{
  "num_hidden_layers": 15,
  "intermediate_size": 512,
  "attn_scale": 0.0884,
  "schedule": "wsd"
}
Each number is 200 + 20 x the weight over its row's rms, rounded and kept within 0 to 999. Layers, rows and columns count from 0. The size before them is the row's rms in percent of the matrix's.

# layer 4 MLP down (transposed), 512x256, rms 0.0534, rows 231-247, columns 192-255
094,205,189,220,224,198,193,193,210,205,191,192,211,178,208,198,197,201,222,202,166,192,223,169,224,203,187,232,212,181,239,232,196,193,191,203,212,211,206,197,176,203,188,198,229,225,213,182,190,205,212,172,181,175,150,202,224,195,189,188,186,172,227,209,201
098,213,214,223,214,242,230,239,220,206,194,189,198,198,195,201,166,207,243,223,163,218,223,167,193,230,200,197,222,237,200,209,189,210,170,189,189,208,228,182,233,236,216,206,230,187,175,213,190,156,197,189,212,203,188,190,212,220,203,206,196,214,210,164,215
097,168,202,211,205,209,192,240,190,223,213,183,203,163,187,194,213,222,173,184,194,211,216,202,185,237,231,175,224,217,186,167,202,162,166,191,188,217,185,220,217,155,184,196,249,164,191,194,233,187,224,198,191,178,197,211,175,191,186,164,212,199,165,197,190
103,182,183,226,190,193,200,198,208,238,209,208,194,200,202,194,198,229,216,188,216,190,182,206,166,196,193,220,202,178,173,208,216,242,218,198,228,213,194,203,211,174,172,227,168,188,179,196,204,208,172,199,179,229,221,226,191,196,196,171,164,207,217,205,163
097,207,215,178,208,196,238,200,191,172,197,216,164,200,165,195,194,184,247,182,190,190,213,230,179,214,226,219,191,205,196,197,152,200,205,193,209,193,208,205,221,210,205,174,218,227,219,218,224,179,197,229,216,168,184,236,201,183,173,165,172,224,210,197,184
100,200,181,208,192,223,198,206,219,198,178,225,206,181,193,194,185,230,184,188,202,231,186,177,218,166,197,168,192,177,211,195,221,177,204,220,194,229,188,205,170,174,200,207,201,183,189,182,193,158,237,192,169,184,194,201,201,263,209,170,214,211,236,200,163
103,195,196,199,156,229,178,172,193,204,230,208,218,179,201,178,264,192,222,183,166,188,193,204,226,193,208,179,193,199,215,227,196,220,202,214,203,191,223,225,187,198,195,200,182,168,180,184,188,218,181,182,221,193,199,204,195,215,179,183,192,195,211,185,194
092,229,228,190,175,215,177,220,220,217,221,181,164,219,214,173,204,216,210,176,211,208,184,202,163,225,204,168,199,189,200,189,189,185,215,199,181,207,205,195,222,239,238,211,187,231,171,194,174,197,211,212,212,237,198,203,183,181,221,194,224,166,230,205,211
103,202,176,215,209,223,247,219,195,196,205,181,215,201,213,190,196,192,200,169,218,220,214,234,225,177,216,174,186,206,173,210,227,236,180,247,222,195,207,207,203,220,210,215,182,172,212,190,190,216,229,198,193,196,197,199,227,195,192,202,205,218,193,229,222
099,178,180,207,225,202,212,188,224,216,184,248,214,218,195,206,206,208,224,192,197,225,193,147,220,214,215,200,191,188,176,194,196,206,184,221,225,207,215,195,203,177,176,197,195,185,203,207,208,216,233,194,171,200,188,202,254,208,200,174,207,227,217,194,189
095,192,190,197,177,209,191,194,185,179,197,223,226,215,200,167,209,201,185,183,218,211,239,221,186,199,207,184,180,203,218,192,220,197,226,159,199,178,203,165,188,215,184,226,196,173,207,221,211,190,189,183,171,217,199,176,238,162,210,182,213,207,178,239,235
094,178,201,219,250,205,216,170,197,160,197,202,181,188,174,193,189,220,211,234,177,161,216,177,192,201,181,198,206,205,155,213,175,178,220,222,173,238,200,207,194,203,191,191,216,184,219,215,204,230,187,201,224,170,192,218,161,229,197,203,178,201,244,201,168
103,191,170,214,187,203,238,187,205,213,195,188,202,227,158,213,233,192,192,221,181,234,209,212,206,233,188,189,161,175,221,182,209,217,226,179,223,204,184,186,191,198,191,180,230,192,192,251,204,192,193,201,205,231,192,185,191,166,270,155,227,206,217,186,187
102,194,176,190,234,167,165,209,215,189,186,179,216,190,172,193,212,236,178,196,200,204,239,190,158,208,196,200,179,200,199,184,204,208,208,180,189,186,180,221,215,196,174,225,216,199,182,188,181,215,215,206,191,196,209,204,210,255,174,182,204,190,230,200,205
099,200,188,188,224,197,221,150,172,238,221,191,210,257,185,200,193,211,187,201,205,206,194,201,221,205,206,176,213,192,165,213,195,190,209,205,217,202,189,205,200,191,202,172,193,222,228,177,218,213,199,186,210,225,195,175,188,221,219,177,166,211,207,198,178
094,231,185,220,209,188,169,178,183,185,185,182,199,152,204,197,202,208,200,177,216,171,211,179,186,239,210,199,219,192,206,221,185,216,205,195,185,197,182,170,210,202,184,187,175,196,179,209,198,214,253,189,207,181,197,162,182,203,177,195,235,215,191,182,233
095,205,187,172,175,152,208,186,175,224,191,207,184,212,192,244,196,187,196,235,189,204,200,198,214,171,197,191,184,192,185,218,243,210,175,164,187,198,164,204,174,210,221,220,192,212,244,222,188,205,209,202,199,199,209,226,218,183,171,182,194,229,213,198,207
# layer 4 MLP gate, 512x256, rms 0.0882, rows 232-248, columns 192-255
097,187,207,192,192,196,187,218,209,173,167,215,189,191,175,232,166,223,212,231,214,207,182,220,164,246,209,200,178,201,169,185,181,217,180,166,202,177,186,184,173,212,237,205,189,196,177,191,179,132,226,212,178,230,199,201,219,213,218,195,222,205,155,202,230
099,208,214,194,203,254,207,175,191,192,238,190,201,216,190,186,192,226,226,217,185,201,195,199,172,160,185,197,205,181,220,186,202,201,198,195,191,186,181,203,239,199,191,209,199,228,245,203,191,175,181,200,196,181,213,175,211,199,199,181,212,238,227,175,233
098,170,188,178,197,156,184,208,188,187,187,240,164,173,191,174,210,197,196,206,207,173,175,196,158,177,210,169,219,196,212,183,182,207,197,226,211,150,207,172,219,198,203,178,207,175,166,206,194,192,222,205,189,197,176,168,208,197,190,178,212,214,225,163,171
095,189,228,210,190,202,191,225,157,198,181,207,201,206,226,148,174,190,232,226,196,165,186,187,176,179,195,185,228,206,195,178,211,211,205,200,161,228,188,170,234,172,180,217,170,191,178,205,154,224,211,201,177,199,226,197,208,176,164,208,189,170,241,189,200
099,188,217,207,163,187,193,237,188,219,182,169,226,218,253,213,228,203,192,223,224,200,176,239,192,215,202,231,232,204,226,177,195,214,165,203,204,182,185,193,223,210,205,202,215,204,198,183,213,192,200,177,202,177,186,226,189,205,199,206,215,178,187,209,205
104,167,207,232,224,169,177,233,182,213,196,196,203,233,203,201,198,240,191,209,201,166,187,195,166,169,192,195,199,195,241,236,189,207,240,217,218,191,166,185,199,182,210,181,204,221,208,221,189,215,190,194,225,193,182,205,184,175,223,217,184,166,191,205,180
091,231,196,216,200,197,207,200,175,219,202,171,190,215,199,196,199,215,200,193,191,192,208,202,186,212,189,200,211,204,224,215,191,219,203,202,214,191,155,185,211,250,210,192,207,224,223,189,220,186,163,180,220,205,183,200,209,193,204,213,227,204,190,220,214
104,192,215,231,186,198,210,232,212,187,191,171,186,191,199,229,218,210,191,215,215,198,185,199,154,224,183,181,188,212,199,220,210,187,198,165,224,216,191,223,190,203,211,211,186,213,238,200,202,179,199,218,189,215,187,221,246,197,185,225,182,230,216,177,227
103,170,186,211,182,195,201,180,199,219,179,206,213,237,193,195,180,180,181,218,215,187,179,173,195,207,216,182,216,236,200,214,202,187,227,206,218,205,183,199,218,190,203,204,185,194,221,183,199,156,208,207,215,220,193,211,207,213,245,182,210,173,189,168,208
096,235,185,202,201,224,225,217,174,161,209,189,196,214,192,175,189,195,173,186,200,209,222,225,212,183,198,205,241,189,217,187,177,208,194,208,163,179,155,204,197,234,192,222,214,209,197,169,215,210,235,178,179,187,195,178,248,209,194,203,198,177,199,192,202
109,227,224,177,152,200,207,218,218,173,214,186,190,190,214,184,219,183,213,193,186,186,178,190,179,188,208,200,194,194,209,190,206,187,179,224,223,197,210,218,235,193,210,227,197,193,197,199,168,198,248,202,187,185,214,188,200,224,183,204,214,171,205,195,206
098,184,200,196,177,213,204,223,207,195,223,208,204,154,189,207,188,197,180,207,233,190,183,189,197,207,193,184,219,225,211,174,201,241,221,165,211,182,204,209,221,183,191,204,218,203,233,197,222,222,228,187,203,194,194,200,188,175,165,195,216,215,220,171,220
103,182,239,231,183,202,185,162,178,228,199,226,195,202,213,210,203,188,177,183,200,203,224,233,179,188,177,200,213,216,167,224,213,204,215,213,225,201,219,203,224,184,196,215,179,158,216,176,192,183,220,170,213,198,176,205,187,194,231,208,195,231,192,200,213
101,187,243,191,197,203,216,184,187,185,198,216,214,205,190,179,150,208,181,201,199,196,197,186,225,186,189,153,198,219,185,170,197,208,217,167,197,193,161,200,208,197,184,219,201,211,196,203,175,209,198,234,182,171,216,212,228,207,186,219,188,186,177,190,210
103,198,209,178,208,176,216,177,227,209,237,175,219,190,219,187,179,207,210,201,209,227,196,184,243,165,187,208,208,190,187,199,193,171,205,210,205,195,199,194,220,205,208,223,184,204,203,243,189,189,183,224,214,215,180,220,245,212,240,194,172,185,171,222,218
096,211,227,224,215,200,153,233,188,210,183,253,204,196,179,201,214,217,214,211,167,230,185,187,212,192,193,210,199,209,212,198,185,213,178,214,180,186,170,223,194,225,213,193,190,211,200,194,187,133,185,238,239,191,205,169,166,190,214,217,207,216,203,219,185
100,202,185,165,165,203,218,185,240,199,212,168,188,189,221,213,211,219,177,216,203,191,194,187,179,218,198,188,243,183,179,206,170,222,200,218,188,206,201,189,192,200,203,183,219,163,197,220,232,189,204,187,199,182,193,179,189,204,186,203,191,190,189,213,192
# layer 4 MLP up, 512x256, rms 0.0828, rows 232-248, columns 192-255
098,205,160,241,211,182,213,233,189,185,181,227,172,196,208,205,212,190,204,187,211,183,218,149,190,176,228,175,229,215,208,224,219,223,208,229,169,199,213,216,177,211,163,197,163,219,181,229,192,243,179,190,211,216,245,170,185,199,184,189,200,194,200,201,220
100,187,203,193,203,173,187,239,227,203,205,185,188,199,210,190,213,233,168,180,192,201,203,205,201,187,240,217,190,221,167,201,227,165,201,213,172,140,155,215,212,204,207,204,217,175,208,172,204,171,213,194,217,214,215,210,173,212,214,154,190,176,206,178,180
102,173,189,235,208,217,212,205,198,220,201,177,217,196,211,201,175,177,174,219,185,207,195,240,225,180,206,205,205,213,212,185,216,169,220,198,182,178,191,214,201,183,159,203,175,161,211,220,211,190,228,204,202,197,214,213,196,204,200,223,157,200,226,210,182
094,202,202,184,214,209,192,168,216,225,188,171,194,230,199,219,217,186,202,224,225,178,198,192,189,229,193,212,159,208,152,216,179,221,203,184,185,212,188,176,213,199,211,207,195,231,216,193,207,172,232,183,176,187,174,224,215,176,200,214,196,184,214,157,203
100,181,209,210,222,170,210,213,208,175,193,182,226,207,195,193,196,167,194,200,199,179,201,181,202,210,194,227,239,219,233,207,208,204,209,177,213,201,180,211,193,178,205,192,214,215,194,203,217,189,226,182,198,171,211,214,201,209,201,175,201,209,230,209,228
105,178,205,209,189,193,216,219,185,182,181,186,209,193,190,202,252,218,226,155,188,193,203,221,197,219,213,193,208,183,217,203,187,207,218,203,188,192,206,192,218,205,222,181,192,198,209,223,210,205,198,188,203,188,190,215,144,208,200,237,187,227,172,190,161
088,177,204,194,181,208,164,184,203,216,185,183,229,201,226,233,185,181,183,200,190,195,205,206,184,237,212,165,199,203,189,205,186,179,179,198,180,234,184,230,210,209,209,206,194,173,221,220,199,207,219,178,183,199,219,236,175,216,172,203,232,180,181,137,239
103,201,185,195,194,181,198,228,194,166,210,186,193,186,203,214,164,222,199,181,223,210,227,210,213,207,170,178,158,196,210,172,234,213,240,203,229,183,151,196,196,170,195,198,180,185,219,215,210,230,209,192,204,202,219,206,220,229,167,222,221,190,171,224,223
097,200,220,236,171,195,253,187,214,206,229,207,211,222,197,197,207,178,215,221,213,181,187,161,242,203,221,169,199,155,158,167,216,194,209,209,191,216,189,241,250,222,180,194,198,194,195,219,207,168,221,174,200,204,155,211,190,209,221,177,208,201,153,188,194
097,217,151,191,169,202,181,207,192,192,205,191,179,220,198,238,220,209,190,235,182,191,183,222,184,189,190,229,194,224,221,219,192,205,212,180,199,211,172,197,189,192,235,210,203,220,200,203,206,194,231,231,225,225,216,189,226,214,239,203,168,181,175,194,186
095,214,195,216,224,201,225,232,184,185,200,228,210,195,177,214,166,199,217,189,208,193,189,210,214,194,221,186,206,219,183,182,238,178,213,242,209,226,200,201,200,199,200,205,215,190,207,202,188,197,216,186,205,193,200,204,173,247,196,195,205,183,193,217,172
099,190,217,219,195,191,247,193,212,173,176,199,208,216,187,208,245,210,181,181,218,228,201,182,193,235,200,202,179,188,178,187,207,186,224,219,243,209,198,211,228,200,154,178,173,195,185,195,223,199,203,209,189,180,204,220,237,181,211,189,196,181,175,190,179
103,219,206,220,194,239,194,179,224,205,199,194,185,212,224,204,196,168,188,194,229,224,193,204,212,226,207,206,195,207,175,199,196,215,212,198,212,167,204,203,216,218,207,197,189,190,192,189,174,196,187,220,207,178,150,206,176,191,197,236,225,136,181,203,205
102,177,220,185,207,196,198,223,178,208,192,252,188,191,208,197,158,223,225,231,235,202,237,204,205,220,185,170,223,197,233,208,191,188,198,211,243,215,176,194,187,162,180,194,197,215,192,204,169,188,175,236,199,217,202,174,201,202,214,220,191,204,196,183,217
104,177,208,176,178,216,251,210,231,212,210,240,222,234,207,193,190,174,186,218,189,228,217,209,194,196,197,197,207,169,165,184,212,165,239,225,210,187,190,210,188,215,177,208,224,181,198,192,209,184,183,223,164,235,189,249,210,219,199,188,192,179,197,210,200
097,177,173,211,180,235,185,202,197,170,224,219,229,207,212,175,214,195,198,208,213,204,203,210,215,227,183,191,196,217,196,190,205,226,178,177,188,215,211,178,201,186,201,230,192,164,185,169,207,229,239,147,179,204,187,152,209,205,211,202,178,172,210,190,168
100,213,208,214,243,177,200,234,147,241,214,178,164,198,198,192,203,213,203,192,198,199,218,181,186,198,214,213,178,196,178,179,183,181,174,199,185,220,250,207,197,202,188,187,205,249,192,212,173,210,187,178,166,207,195,244,224,200,223,195,212,232,209,217,219